config.toml
d_model = 224
n_head = 7
n_kv_head = 7
head_dim = 32
activation = "relu"
norm = "layernorm"
parallel_block = false
init_std_down = 0.00793
lr_mult_qkv = 0.4
beta1 = 0.95
grad_clip = 2.0
schedule = "wsd"
decay_shape = "exp"
batch_tokens = 262144
doc_mask = true
Each number is 200 + 40 x the weight over the matrix's rms, rounded and kept within 0 to 999. Layers, rows and columns count from 0.

# layer 9 MLP up, 896x224, rms 0.164, rows 487-549, columns 112-223
251,203,213,223,211,182,260,200,119,152,212,242,168,199,186,254,139,171,181,173,213,206,245,228,203,232,147,166,96,177,163,186,315,142,209,169,212,202,181,193,190,166,158,186,210,181,269,201,197,215,233,241,149,213,188,229,173,292,165,203,199,160,174,243,205,183,256,223,165,294,216,146,132,225,294,211,176,244,170,265,172,178,116,210,224,223,129,199,105,210,259,177,192,184,175,256,246,279,147,180,225,219,182,230,223,163,176,160,174,221,229,150
122,162,260,215,178,237,214,203,223,164,213,219,102,225,247,199,145,88,158,212,211,227,194,187,111,174,201,235,230,184,282,187,207,194,222,223,195,264,233,208,204,302,167,138,172,189,149,183,207,180,109,261,295,163,166,230,189,181,187,160,157,232,225,197,156,199,209,165,217,175,147,212,223,169,199,184,184,223,171,232,196,244,143,173,261,172,204,195,194,250,252,216,263,139,169,235,217,121,155,196,262,238,156,248,210,148,181,173,242,144,174,218
204,140,219,98,152,191,172,215,213,215,151,225,245,214,248,168,208,229,188,216,203,232,156,176,262,204,247,168,229,241,137,254,137,139,151,178,189,135,201,164,205,231,153,243,179,151,305,143,148,181,172,189,216,185,173,227,202,212,176,210,155,203,279,176,255,249,149,186,249,241,247,171,185,188,193,262,181,235,198,199,180,206,136,251,173,104,196,163,162,211,138,221,194,192,197,162,214,128,193,124,256,166,310,110,164,264,318,165,181,203,192,239
192,160,222,164,160,165,158,273,223,200,172,208,190,232,268,180,271,199,182,170,187,258,209,255,255,241,204,176,130,150,173,212,182,224,153,167,233,168,198,196,211,190,176,230,163,192,232,205,199,212,281,189,191,202,197,223,188,212,205,177,196,155,238,184,193,249,220,226,240,160,178,234,215,206,223,206,188,192,194,180,211,260,183,185,215,167,171,203,220,211,244,173,249,274,218,169,165,196,246,236,147,153,239,163,234,222,133,245,184,155,192,209
203,244,206,194,247,120,195,197,142,184,232,186,181,145,196,214,202,139,211,306,221,252,203,157,235,192,209,187,220,121,191,126,199,103,193,172,221,158,200,231,211,129,176,178,239,212,149,191,205,200,234,72,194,238,218,160,187,166,227,269,112,223,251,232,183,270,249,133,197,132,165,170,180,233,175,179,196,224,182,154,169,186,225,167,202,160,193,192,203,119,84,171,134,160,138,148,176,134,200,176,257,157,203,245,191,216,251,284,205,243,144,253
231,219,197,122,187,194,220,155,186,263,215,156,213,154,205,239,229,255,178,174,186,190,286,252,248,206,205,212,164,145,166,192,259,172,211,133,208,163,185,169,227,235,185,227,208,216,176,281,217,124,236,202,142,155,235,197,267,206,179,236,273,181,240,213,229,234,180,250,141,199,149,230,158,169,217,190,238,254,361,196,211,104,268,174,181,193,203,172,183,211,157,243,227,289,185,198,184,183,211,196,219,156,263,231,148,185,282,166,195,205,240,195
155,193,201,198,276,222,221,246,271,224,272,78,186,169,240,162,212,257,133,212,205,245,175,220,201,202,271,162,309,174,215,166,164,195,177,311,242,217,153,193,178,138,204,184,256,223,290,201,253,147,156,118,223,157,193,196,154,196,219,253,160,156,185,206,204,158,187,176,172,345,252,200,180,191,240,181,192,234,246,148,188,227,137,168,212,150,191,222,213,169,263,126,242,170,259,124,211,237,215,312,199,223,237,266,247,156,186,215,261,120,191,227
179,184,194,179,160,222,184,174,207,209,255,229,208,211,213,144,235,247,216,237,169,240,153,218,190,157,216,205,211,196,179,181,125,282,192,128,229,208,217,201,209,189,172,194,162,249,236,212,180,266,205,186,159,196,242,261,176,96,176,214,254,199,162,201,226,217,185,192,205,218,216,174,206,200,167,205,135,123,202,226,200,237,196,193,208,190,182,217,148,163,206,249,265,206,196,191,131,180,233,205,199,183,199,250,217,135,157,185,128,227,172,180
198,219,209,180,271,218,195,138,221,236,176,222,161,218,220,275,151,170,179,187,198,232,276,220,164,173,220,143,256,298,187,257,135,232,168,114,194,219,213,129,197,252,132,242,158,140,227,160,185,159,183,127,139,228,135,208,196,207,199,228,209,137,183,190,278,199,204,148,214,170,229,256,207,251,167,187,208,170,217,221,203,169,191,242,258,218,226,225,149,151,268,240,189,190,179,160,214,199,256,146,195,198,178,192,203,161,223,227,231,212,159,240
183,176,209,214,175,183,184,263,257,140,211,202,189,111,221,163,197,170,176,134,244,183,204,256,256,218,264,227,120,277,191,156,267,207,246,133,197,199,138,173,241,195,218,203,222,220,146,210,147,242,203,175,227,275,274,215,155,180,170,264,239,228,213,130,209,222,227,237,216,224,232,172,178,181,255,178,191,175,241,121,223,142,182,208,172,172,182,196,211,201,182,195,167,188,161,212,192,227,262,204,164,238,210,201,128,221,214,191,179,246,190,201
211,261,208,158,235,206,197,245,179,229,181,232,219,133,197,204,148,200,180,163,262,260,221,245,191,271,201,215,128,166,233,174,185,214,168,183,167,198,272,158,219,172,274,240,209,198,247,164,258,147,266,211,162,229,237,198,234,217,224,217,213,177,279,258,187,182,161,200,257,197,220,214,147,158,280,185,258,207,280,161,200,235,152,163,163,183,194,320,175,234,194,238,177,136,140,197,112,202,226,203,237,268,220,266,186,240,178,228,198,249,199,145
169,219,198,116,220,242,171,170,164,305,204,261,202,240,173,203,166,168,164,192,228,227,169,243,166,228,149,214,223,311,210,190,239,215,208,227,284,223,179,179,171,272,98,195,216,149,257,147,222,129,206,119,197,192,191,192,221,187,160,299,166,205,176,186,163,227,200,190,191,253,177,201,172,261,268,222,233,247,163,165,175,336,207,195,257,246,129,239,230,292,197,224,195,173,174,122,191,178,214,133,227,241,227,235,285,167,200,169,169,206,217,273
198,117,228,241,181,264,151,201,281,154,186,190,247,271,215,169,171,210,227,195,196,163,211,196,183,197,225,162,118,198,243,195,203,171,191,198,159,221,236,218,204,218,185,211,236,188,148,200,162,200,167,205,212,185,219,312,252,210,197,180,190,180,231,232,199,190,212,181,236,173,176,170,182,156,243,158,171,177,192,238,202,166,165,191,201,212,170,228,205,186,152,189,154,182,279,224,227,203,171,201,183,223,188,216,110,278,176,280,143,140,168,233
173,167,194,231,213,149,213,308,211,206,163,244,203,222,188,207,236,227,188,233,205,260,164,215,155,216,199,217,229,137,197,217,180,264,173,197,213,222,236,221,194,224,122,234,190,260,254,217,213,193,217,169,176,181,195,185,172,146,217,169,190,205,249,173,273,166,159,195,240,210,222,168,246,193,270,179,241,184,180,139,283,183,194,199,277,205,262,188,182,178,173,235,211,225,153,227,242,170,192,190,225,213,148,179,179,208,209,228,229,191,183,223
175,142,188,187,216,194,193,239,168,250,251,193,155,230,194,197,240,246,122,164,212,138,193,258,241,240,203,236,144,225,125,241,196,185,249,172,159,116,199,259,180,209,193,197,200,217,234,235,205,254,254,188,262,207,210,200,171,206,146,220,201,227,194,64,245,199,179,247,282,183,186,238,172,120,189,194,193,228,173,210,141,211,195,287,229,159,146,180,119,201,165,133,218,226,176,238,187,243,112,148,180,211,191,171,233,189,177,192,218,148,205,189
137,187,177,190,188,160,226,221,215,202,194,214,193,213,227,206,155,272,276,196,193,214,237,245,168,195,203,186,223,199,220,202,185,155,191,238,201,278,178,181,225,251,180,216,207,143,256,242,249,272,192,206,191,175,186,189,151,165,245,158,245,265,219,227,262,195,242,201,221,192,179,135,212,191,198,232,182,169,138,160,153,246,199,195,202,171,218,197,180,182,155,208,238,177,189,197,191,147,175,219,144,195,235,195,158,225,184,268,241,214,257,191
223,204,152,144,208,169,199,194,138,207,225,200,171,257,211,255,215,216,174,190,302,215,239,221,203,171,237,225,199,189,205,193,183,268,176,202,162,174,219,154,198,139,200,185,222,244,189,204,237,285,143,174,191,152,215,206,192,135,245,175,129,186,167,196,230,187,212,134,201,166,188,168,175,193,212,209,148,193,238,180,212,206,216,154,235,211,218,163,236,233,187,205,245,153,167,158,190,218,185,187,215,244,184,192,233,207,212,182,157,201,264,224
108,216,229,260,242,94,287,262,186,261,217,180,238,273,259,184,211,237,176,173,204,256,220,218,127,191,239,132,281,229,141,233,237,204,212,188,141,180,169,251,248,135,203,177,266,187,199,157,144,143,130,229,240,134,177,221,192,194,148,180,254,203,262,188,189,175,235,183,290,160,239,251,279,280,181,396,135,218,196,224,168,317,171,237,212,183,284,170,144,197,164,257,149,314,201,158,204,103,141,128,302,221,162,174,201,167,177,231,183,182,152,211
254,230,162,151,183,181,157,174,179,240,219,203,151,169,197,213,204,232,270,180,173,310,148,175,172,213,219,244,134,230,227,225,192,138,199,190,236,209,165,203,185,184,182,210,265,171,174,203,194,233,207,207,170,222,221,203,238,174,213,235,231,215,255,248,210,189,180,153,168,187,220,190,222,243,260,225,192,230,189,215,178,192,197,208,302,264,242,191,239,198,239,173,218,215,259,229,216,179,182,181,214,214,221,253,207,182,196,138,136,117,217,162
199,245,287,227,216,177,136,179,165,218,222,196,193,231,233,178,181,188,181,285,187,217,126,303,187,293,232,240,217,266,224,231,131,217,181,235,87,156,121,172,197,71,153,224,149,244,209,190,267,230,239,248,247,214,198,178,235,174,160,215,242,227,195,229,154,196,204,219,187,213,238,167,178,210,184,122,199,244,196,188,157,247,225,213,198,211,218,241,228,253,249,199,175,224,182,259,130,148,187,162,224,240,179,208,210,140,162,202,254,240,234,249
159,166,223,53,225,173,300,272,253,217,269,219,199,213,266,196,247,236,187,136,149,207,256,207,210,202,111,175,223,223,137,169,158,200,168,247,186,196,215,235,245,155,224,254,236,312,172,184,216,154,150,218,168,132,237,287,159,172,237,179,265,232,244,188,245,235,166,255,258,222,175,214,230,118,218,232,229,176,254,186,223,219,136,205,148,211,233,256,175,215,230,128,237,236,295,177,129,145,260,186,270,195,203,203,235,145,265,144,171,178,198,180
179,97,147,245,122,268,193,188,230,185,189,223,277,234,113,116,227,203,236,187,215,161,229,196,180,142,232,171,164,119,187,203,244,157,209,191,161,171,221,219,202,249,200,218,241,275,216,160,136,220,269,188,252,176,114,174,186,196,167,254,137,276,194,158,245,194,216,178,249,171,212,197,182,197,227,295,235,183,173,193,182,188,202,193,173,186,172,190,239,141,147,224,218,292,238,174,269,154,259,196,190,254,235,209,207,193,201,198,218,179,222,172
228,198,191,200,161,215,153,223,218,205,245,235,134,219,210,186,193,171,192,129,219,220,224,176,224,235,236,142,97,169,189,156,170,215,186,183,215,199,215,175,203,204,212,178,111,175,209,224,246,271,168,237,189,195,168,199,231,180,196,179,256,191,242,224,266,200,177,241,217,143,206,145,209,191,245,198,160,187,167,153,164,195,164,208,220,206,248,299,122,217,198,210,214,146,252,258,213,212,234,147,197,257,223,257,175,219,238,199,199,219,189,144
229,197,182,192,216,154,314,173,172,225,236,233,144,172,192,198,250,226,253,175,194,178,195,151,185,260,186,138,179,229,240,207,186,239,219,261,151,164,181,192,198,237,156,246,232,199,166,154,185,192,217,166,210,226,200,217,208,225,162,187,154,183,212,150,243,210,230,237,241,136,178,187,206,181,279,193,161,207,188,212,206,173,266,234,202,171,202,226,241,211,245,223,187,259,201,165,218,177,199,202,223,221,254,187,225,191,192,181,211,201,195,226
186,206,194,222,223,191,139,141,268,294,260,289,212,185,242,237,168,162,330,201,216,212,214,208,223,206,239,276,184,111,154,277,189,167,242,223,205,94,226,212,195,200,217,192,195,227,151,189,201,199,196,220,171,205,180,192,265,211,211,193,172,202,201,214,186,277,176,265,222,189,145,196,198,209,189,243,170,268,234,220,243,326,174,79,214,207,208,236,152,241,278,205,125,154,179,236,68,190,118,185,203,266,238,196,219,206,225,180,195,215,161,245
206,228,173,187,133,199,141,227,167,115,135,160,180,186,186,214,167,180,194,189,187,223,203,175,216,168,80,207,192,163,217,175,198,178,156,245,256,208,243,230,203,131,200,232,188,201,249,270,148,187,200,104,231,172,157,210,259,197,205,271,167,207,219,191,210,259,218,232,203,258,208,200,151,208,228,199,147,219,228,237,200,219,167,195,270,222,170,145,161,82,232,196,216,249,143,189,250,277,113,185,220,148,300,199,98,185,177,269,111,191,220,218
188,204,201,186,219,189,224,215,212,164,227,252,225,191,200,203,233,172,164,205,211,213,175,199,248,280,257,150,143,256,221,189,170,211,192,218,108,175,251,81,221,112,277,250,211,184,193,185,238,205,319,183,261,170,259,207,321,201,266,193,212,111,201,156,144,222,249,262,207,234,187,247,231,166,136,169,217,259,207,204,268,189,224,192,210,246,196,223,138,203,129,112,204,185,118,220,218,156,293,165,264,165,198,210,181,209,138,190,215,156,201,244
115,191,240,198,164,155,250,220,214,185,173,260,186,139,159,197,200,225,226,121,174,98,194,222,184,174,113,215,163,205,199,200,226,193,195,225,248,189,177,250,197,237,174,250,140,187,234,192,266,190,153,153,213,157,243,212,158,210,184,199,105,206,223,52,220,238,162,253,168,201,190,206,109,210,221,229,249,212,157,227,239,189,223,174,139,213,211,324,144,225,218,168,235,171,236,206,161,154,283,260,243,96,126,177,236,194,158,206,263,202,182,199
204,145,202,222,138,173,182,257,219,222,137,183,256,176,157,187,330,269,213,207,279,195,192,207,178,223,171,188,171,150,159,154,242,192,168,164,235,183,263,269,177,206,159,148,245,279,148,205,286,208,213,151,177,179,260,249,228,207,201,221,238,177,261,107,296,163,250,120,187,191,191,52,198,207,143,204,200,180,164,191,207,242,253,231,167,178,231,249,148,164,228,193,172,172,259,170,231,240,148,249,220,211,297,226,214,180,226,216,211,183,173,161
193,185,268,268,157,187,163,136,167,191,205,208,137,140,232,238,260,188,279,137,161,144,200,173,196,179,141,171,275,201,261,131,195,179,169,220,107,195,146,139,251,112,225,216,260,254,212,289,183,183,199,246,225,218,245,188,225,230,103,224,245,196,160,197,208,171,331,194,167,182,259,270,167,207,218,177,248,111,235,265,283,246,205,195,192,205,187,199,124,217,180,218,260,324,261,205,250,204,178,243,178,190,155,180,158,202,221,127,206,233,142,215
228,209,213,196,211,219,218,186,228,202,276,170,161,181,162,214,207,227,231,187,218,291,175,194,234,215,196,208,158,195,184,239,176,143,170,227,207,153,171,255,133,209,209,214,275,126,196,203,175,162,232,247,207,217,197,232,232,158,165,164,193,188,204,199,220,154,220,207,224,176,209,222,204,221,187,154,194,195,273,205,202,260,248,137,201,190,207,201,125,192,172,202,206,208,216,204,162,169,261,195,217,186,232,232,203,206,231,264,206,233,228,148
151,140,157,112,193,236,226,222,230,129,244,228,258,121,233,255,235,208,249,189,167,315,253,178,198,236,158,222,221,220,308,114,230,204,203,231,158,213,205,158,259,258,217,179,237,239,210,145,45,229,163,198,232,277,247,196,244,156,211,177,209,251,193,139,262,193,220,180,221,253,179,196,218,271,148,240,70,186,234,181,202,207,238,242,147,215,191,113,245,163,237,243,201,180,228,167,163,163,303,165,174,120,162,157,270,177,247,183,158,278,241,212
205,229,215,226,179,179,156,130,195,259,259,248,180,238,215,190,186,204,149,164,201,174,148,195,218,161,255,199,181,224,244,200,154,209,210,264,186,213,148,152,182,165,223,258,219,265,202,191,207,210,207,237,188,216,220,225,192,165,206,196,144,183,177,221,231,242,205,216,151,208,207,219,171,202,169,176,241,218,164,241,167,201,170,160,216,194,154,168,202,220,178,210,210,116,162,232,258,172,191,224,245,169,226,193,225,186,256,273,213,260,242,195
214,215,210,243,272,204,205,142,220,185,197,208,256,213,218,183,249,192,199,192,225,270,313,227,173,171,241,186,190,99,305,161,203,145,206,184,148,198,193,187,232,194,208,249,180,205,198,152,200,163,208,196,154,190,199,178,273,178,211,174,148,206,262,177,232,205,151,191,162,242,167,175,247,216,223,157,233,254,200,205,202,168,116,212,239,163,137,233,191,142,229,185,194,154,158,236,184,188,169,170,169,209,177,231,179,201,235,218,173,209,186,138
111,226,211,119,252,216,172,128,161,165,219,254,119,201,61,220,199,160,203,145,254,216,260,224,191,243,156,141,233,175,280,153,249,213,213,265,184,217,249,221,218,173,193,250,143,155,105,218,205,163,149,216,232,136,159,222,235,112,186,231,212,228,205,240,216,233,256,215,228,269,243,279,172,255,198,213,143,214,231,132,183,276,230,266,243,229,225,255,109,291,283,250,237,207,283,123,205,238,168,156,224,222,117,94,229,114,216,185,169,243,180,207
247,187,172,216,199,197,196,202,201,215,191,199,228,220,173,204,180,200,172,209,204,168,171,208,251,211,200,197,209,168,194,198,219,202,216,239,232,204,189,127,152,217,243,228,188,227,163,185,241,254,155,212,199,153,207,202,144,215,165,215,191,227,218,185,242,192,163,177,255,164,167,251,269,184,156,180,282,210,282,172,180,189,207,234,154,199,174,237,177,234,217,228,210,260,217,195,209,153,208,219,207,209,224,190,166,175,224,171,188,206,175,179
233,127,187,216,247,197,167,191,236,172,232,212,192,192,219,258,179,167,194,221,230,216,185,173,219,187,202,206,213,204,251,206,226,173,241,147,205,186,195,272,158,169,256,242,203,232,177,258,205,211,250,228,227,241,197,185,232,212,121,237,193,141,194,191,274,193,296,151,113,231,202,284,150,156,190,227,183,153,185,242,136,202,162,169,195,178,184,90,259,177,133,161,140,187,224,159,204,218,154,100,210,125,258,172,171,255,286,79,209,215,192,229
205,152,248,213,215,185,209,193,181,186,287,159,235,212,202,243,171,162,215,157,175,217,209,125,165,199,245,102,154,248,127,197,118,169,185,195,206,149,222,135,180,168,220,258,108,190,221,132,152,231,212,171,211,205,188,181,173,227,170,235,114,172,199,123,190,141,170,229,155,196,263,193,152,214,215,221,256,184,196,211,198,190,232,188,174,186,262,232,145,196,197,145,175,135,225,213,256,203,218,240,205,283,317,232,166,194,219,120,218,226,162,180
208,132,249,206,297,165,281,246,225,221,182,201,197,179,241,179,129,164,213,202,272,222,201,208,152,231,127,230,146,243,174,178,209,241,201,273,236,230,204,211,216,158,170,160,161,177,274,291,131,158,186,121,230,249,229,238,171,190,223,212,186,223,220,168,189,206,148,141,293,165,270,224,198,210,178,158,171,206,221,193,229,238,217,207,177,180,215,190,219,138,223,186,249,159,150,169,181,266,156,190,253,199,148,202,233,160,139,201,236,188,148,173
265,174,248,171,164,173,305,252,268,144,127,205,252,256,260,198,195,275,152,169,238,181,197,229,234,232,178,133,236,241,216,189,200,150,241,189,182,204,186,166,199,160,166,216,209,304,205,145,130,166,296,220,223,170,247,164,198,193,199,172,135,177,164,177,232,165,222,98,254,198,242,125,213,206,220,212,209,163,159,152,252,225,214,160,183,166,243,234,224,233,155,193,146,142,126,139,203,210,147,140,250,322,202,238,208,238,204,121,211,121,94,230
213,213,225,225,175,214,242,182,221,249,209,174,182,181,212,147,205,211,149,203,219,201,224,169,199,212,244,224,214,179,219,194,202,180,218,208,221,225,150,209,202,190,176,165,175,202,164,219,204,204,166,229,235,175,204,113,247,155,225,251,243,239,213,156,145,136,209,194,235,229,204,163,160,203,201,183,170,118,259,220,197,189,230,160,202,175,186,255,239,137,191,252,220,143,190,274,149,213,208,225,245,177,176,224,214,224,132,205,202,207,145,236
159,144,172,162,195,184,207,152,211,168,215,182,233,186,160,201,208,160,258,230,272,168,202,198,205,206,186,217,204,214,184,199,241,230,234,184,195,158,187,197,135,199,221,148,170,224,182,191,213,160,182,128,163,175,184,189,147,230,189,245,134,186,192,210,273,200,174,240,192,198,180,215,211,155,178,192,176,202,202,213,201,177,202,186,185,193,211,230,143,258,200,218,201,169,127,202,195,252,177,195,216,202,239,183,213,238,145,212,191,224,235,256
254,215,221,192,237,133,199,255,285,195,217,188,206,188,197,198,193,192,170,194,183,189,157,230,151,200,198,157,290,195,220,208,181,216,163,202,222,232,197,245,192,232,226,240,200,171,188,251,159,167,184,175,197,186,141,196,118,204,208,156,81,184,199,109,183,186,216,210,169,227,226,201,177,251,238,177,252,132,169,178,96,206,162,169,205,226,216,174,239,67,211,234,224,232,260,190,204,227,169,204,279,228,310,169,105,236,226,245,226,200,174,251
199,170,167,73,191,198,279,192,204,239,207,155,214,238,201,221,125,192,339,161,163,149,218,186,188,195,203,161,252,138,208,149,174,218,207,190,203,260,167,144,203,166,208,205,148,191,229,209,226,163,195,153,176,183,164,176,244,213,217,202,250,232,166,191,185,245,228,237,201,262,135,103,152,226,248,267,199,217,182,308,164,146,268,99,172,270,178,172,225,186,141,200,141,204,286,204,190,157,203,212,166,233,242,204,182,205,177,202,198,181,197,205
173,141,229,228,95,154,231,192,230,243,219,172,156,207,192,185,236,162,210,126,169,157,216,184,150,245,209,160,237,151,194,234,284,156,214,223,239,236,207,206,261,232,265,281,217,213,161,197,261,216,186,199,216,174,191,231,253,185,207,113,258,211,221,174,195,250,264,186,181,185,130,174,194,215,202,185,255,240,163,181,132,171,210,159,161,198,158,233,131,272,201,268,256,180,216,166,193,198,138,193,212,219,272,95,186,184,330,138,211,178,92,188
156,230,231,192,159,172,161,212,248,179,222,190,246,219,171,188,250,173,192,185,152,235,143,244,179,274,205,212,146,165,198,216,302,247,206,148,257,210,185,175,149,255,211,180,178,210,245,220,242,141,184,223,164,197,166,195,200,212,218,220,221,227,216,203,225,166,176,174,186,224,230,216,267,208,254,277,181,167,191,214,165,180,145,230,214,217,199,206,178,198,201,254,157,202,124,208,223,215,165,196,198,139,223,199,143,171,177,179,163,206,157,214
183,175,226,233,178,174,180,184,208,238,262,193,194,132,100,203,191,150,245,195,156,170,190,291,266,217,197,203,181,235,255,214,283,234,238,189,242,208,166,214,133,154,231,168,215,200,165,148,195,138,197,206,249,172,181,176,159,181,181,189,281,173,233,254,232,212,186,221,214,173,201,158,141,223,190,161,185,195,179,105,202,172,223,209,239,263,167,232,151,172,162,172,191,298,181,157,211,212,209,212,202,196,136,171,212,269,257,239,162,229,188,225
204,267,227,204,162,177,282,247,260,317,260,256,197,253,197,207,89,252,145,226,141,148,198,230,140,168,186,195,214,160,122,189,164,233,214,149,190,264,262,167,172,232,176,232,238,236,165,179,217,210,156,120,213,157,138,179,152,140,216,218,141,245,188,181,233,174,225,186,187,193,205,132,212,183,250,152,226,213,241,143,269,289,170,205,304,136,194,221,215,179,131,205,224,202,240,207,199,232,200,192,202,109,164,253,212,247,235,316,212,82,220,165
170,198,216,232,180,225,281,230,143,255,207,178,132,172,243,174,235,211,180,164,172,217,230,234,196,243,149,203,191,172,241,195,188,182,240,319,190,165,213,217,190,246,268,272,171,228,153,154,201,135,161,207,189,204,301,233,177,191,169,220,177,214,138,206,164,188,255,183,266,215,162,258,239,137,156,195,186,233,194,225,186,148,166,206,270,232,187,231,188,207,191,218,176,171,217,185,172,196,202,182,169,266,242,146,202,192,203,190,189,174,212,215
184,152,179,222,226,231,200,176,228,203,208,125,200,263,265,248,221,164,245,229,171,234,271,213,210,271,246,160,270,243,271,164,223,170,203,179,188,189,222,235,221,247,238,82,175,213,140,223,187,205,133,200,245,239,150,229,185,236,177,200,190,160,236,261,155,156,253,326,285,284,157,172,148,245,236,255,205,137,192,197,254,203,256,131,184,179,162,176,141,199,191,261,254,204,220,181,185,205,206,248,188,248,169,145,222,206,243,107,176,229,140,204
135,178,105,194,195,190,214,79,201,222,254,192,228,174,138,193,153,118,216,191,259,208,196,272,225,150,148,176,223,125,247,175,168,188,142,251,253,242,186,199,150,166,209,145,185,208,203,221,226,139,261,245,213,183,249,249,182,71,171,201,192,150,201,266,133,164,187,113,160,246,261,112,271,206,169,212,142,169,202,230,173,181,261,170,173,232,207,182,151,246,174,188,135,300,206,196,224,163,160,222,253,191,281,160,171,261,182,273,158,167,213,249
162,157,195,187,208,250,194,225,248,243,239,206,186,168,151,192,147,237,139,265,167,227,163,179,218,229,239,188,151,188,176,148,159,153,218,204,197,197,259,248,217,176,252,175,255,163,233,256,102,271,163,175,219,251,216,185,158,203,167,236,136,179,223,242,177,169,271,197,255,201,187,135,255,250,175,239,199,241,304,226,208,231,318,179,273,225,212,165,170,219,221,221,133,231,234,198,154,192,210,227,164,130,188,215,243,169,183,166,142,199,185,258
274,230,196,185,244,189,180,199,206,113,243,88,233,245,160,228,144,249,199,204,194,172,160,209,235,241,238,156,178,133,149,239,187,138,226,107,265,156,216,178,243,167,204,204,178,179,216,254,215,188,182,233,172,167,210,203,241,179,211,211,204,217,178,194,163,252,154,210,125,254,155,101,157,237,193,171,144,177,238,197,145,176,204,231,176,269,144,243,233,214,188,226,250,200,251,248,232,260,198,246,216,122,279,199,201,155,285,226,200,217,195,180
238,169,232,177,247,162,150,190,205,246,223,212,215,176,228,161,182,198,183,140,241,274,173,187,162,169,195,105,140,172,202,177,242,158,201,166,211,172,210,205,97,200,174,175,165,143,149,272,162,183,221,187,187,156,186,194,296,213,213,300,185,166,199,179,245,225,193,236,235,168,200,173,187,202,216,146,159,150,144,146,215,186,177,125,224,194,189,276,197,192,220,195,195,175,150,206,209,186,186,169,153,225,147,228,178,229,152,255,184,207,138,191
197,219,307,207,263,176,217,226,234,187,143,198,175,169,179,246,218,198,179,242,268,234,166,133,166,195,142,191,226,232,244,224,229,144,150,160,207,181,202,251,196,174,235,224,229,316,239,180,224,165,179,179,221,184,242,272,204,210,190,220,179,217,227,104,161,229,169,145,188,187,204,223,226,223,220,197,173,216,252,161,220,239,142,268,221,227,110,192,260,191,256,204,286,170,165,183,244,169,253,237,209,186,177,212,187,171,310,182,164,226,128,225
152,147,236,196,204,211,203,204,153,189,136,292,223,252,236,122,195,162,190,174,205,193,208,148,245,254,148,203,226,205,249,240,183,194,215,196,207,164,202,192,243,185,203,212,141,207,313,204,137,170,218,230,210,185,140,276,160,210,188,198,139,198,201,200,152,107,151,197,236,232,241,242,211,155,199,213,203,181,192,101,184,210,144,162,265,204,169,161,198,142,265,194,227,218,204,168,163,194,151,167,185,150,175,183,168,222,221,265,187,169,178,304
243,162,199,210,206,135,158,160,181,194,191,193,246,227,156,192,272,206,197,199,228,205,184,168,215,254,248,205,128,163,203,194,183,254,185,229,191,174,202,162,206,158,172,218,305,254,220,215,223,204,217,208,144,133,204,186,226,209,180,201,247,159,198,199,231,180,225,177,153,211,232,220,191,209,203,151,214,142,229,162,182,206,184,264,189,175,190,263,186,212,218,245,196,154,201,244,115,141,185,171,217,290,175,238,173,211,260,220,131,217,221,236
228,177,176,218,241,220,223,129,218,145,168,192,166,167,152,195,207,232,174,190,211,204,181,191,194,184,246,249,203,207,249,204,162,167,191,243,187,164,184,174,247,221,238,209,201,202,209,177,212,167,176,174,117,227,213,211,227,197,248,197,197,230,213,214,179,193,192,178,194,164,102,200,224,205,192,185,201,181,196,192,178,231,190,187,203,206,152,171,185,194,189,202,229,206,232,200,221,203,219,238,218,203,210,172,265,193,210,150,202,207,183,236
182,190,201,210,114,214,152,161,246,160,240,134,190,238,215,208,244,252,240,226,257,204,200,190,247,131,219,229,183,182,212,215,192,221,255,148,133,214,121,236,180,224,266,201,228,142,155,203,216,120,180,154,160,231,194,182,261,198,200,203,189,158,211,247,246,192,235,191,207,234,162,146,224,132,185,158,162,224,190,232,180,195,246,224,175,248,183,187,195,195,220,117,208,139,219,169,189,157,149,209,177,163,228,184,223,137,246,193,115,216,180,263
154,139,193,172,175,174,221,197,199,126,231,190,185,188,211,172,165,132,161,233,189,215,155,169,206,172,206,141,178,204,169,150,184,161,215,221,166,175,190,201,244,200,200,201,155,245,198,198,210,274,190,153,174,191,197,235,189,229,234,249,171,227,213,170,152,192,237,251,202,220,131,204,169,221,174,160,240,181,225,190,214,181,169,215,175,258,221,164,192,181,185,192,233,199,193,263,192,188,155,239,186,209,210,219,225,247,203,176,240,99,242,189
178,213,195,231,222,231,204,160,179,194,219,171,227,241,228,228,252,272,139,192,203,259,243,207,147,162,243,215,157,256,220,235,149,226,240,263,241,160,247,105,201,238,192,212,225,167,221,169,176,205,201,229,193,230,174,170,168,202,148,210,242,181,188,184,208,152,181,215,239,242,159,257,230,179,226,203,182,263,185,195,237,214,175,251,224,187,182,144,164,194,212,243,185,213,224,144,198,194,211,238,204,167,226,228,199,190,151,212,233,191,204,158
230,189,174,242,164,194,197,199,191,268,323,197,183,186,213,161,223,225,99,160,247,282,133,253,205,218,171,178,146,274,209,175,229,204,219,221,98,158,145,169,282,166,197,37,196,188,172,244,172,215,172,149,211,240,215,194,207,260,267,189,275,166,236,110,181,220,196,198,181,187,282,198,140,143,234,158,191,157,241,209,123,188,193,159,139,180,230,199,184,237,149,211,234,207,218,155,224,197,223,222,250,210,226,191,154,213,258,201,161,241,216,181
186,199,216,216,144,203,293,311,206,191,136,223,326,238,212,260,170,202,179,217,236,182,230,251,231,161,284,195,214,184,217,202,225,235,235,245,298,204,203,173,251,246,169,206,180,203,219,202,203,220,156,176,126,238,230,180,218,205,226,202,224,214,258,231,211,254,158,187,181,156,95,196,194,231,187,230,250,148,311,219,229,163,191,188,180,184,167,197,199,262,207,129,155,145,212,215,179,187,219,271,194,220,213,230,222,118,211,250,195,224,143,217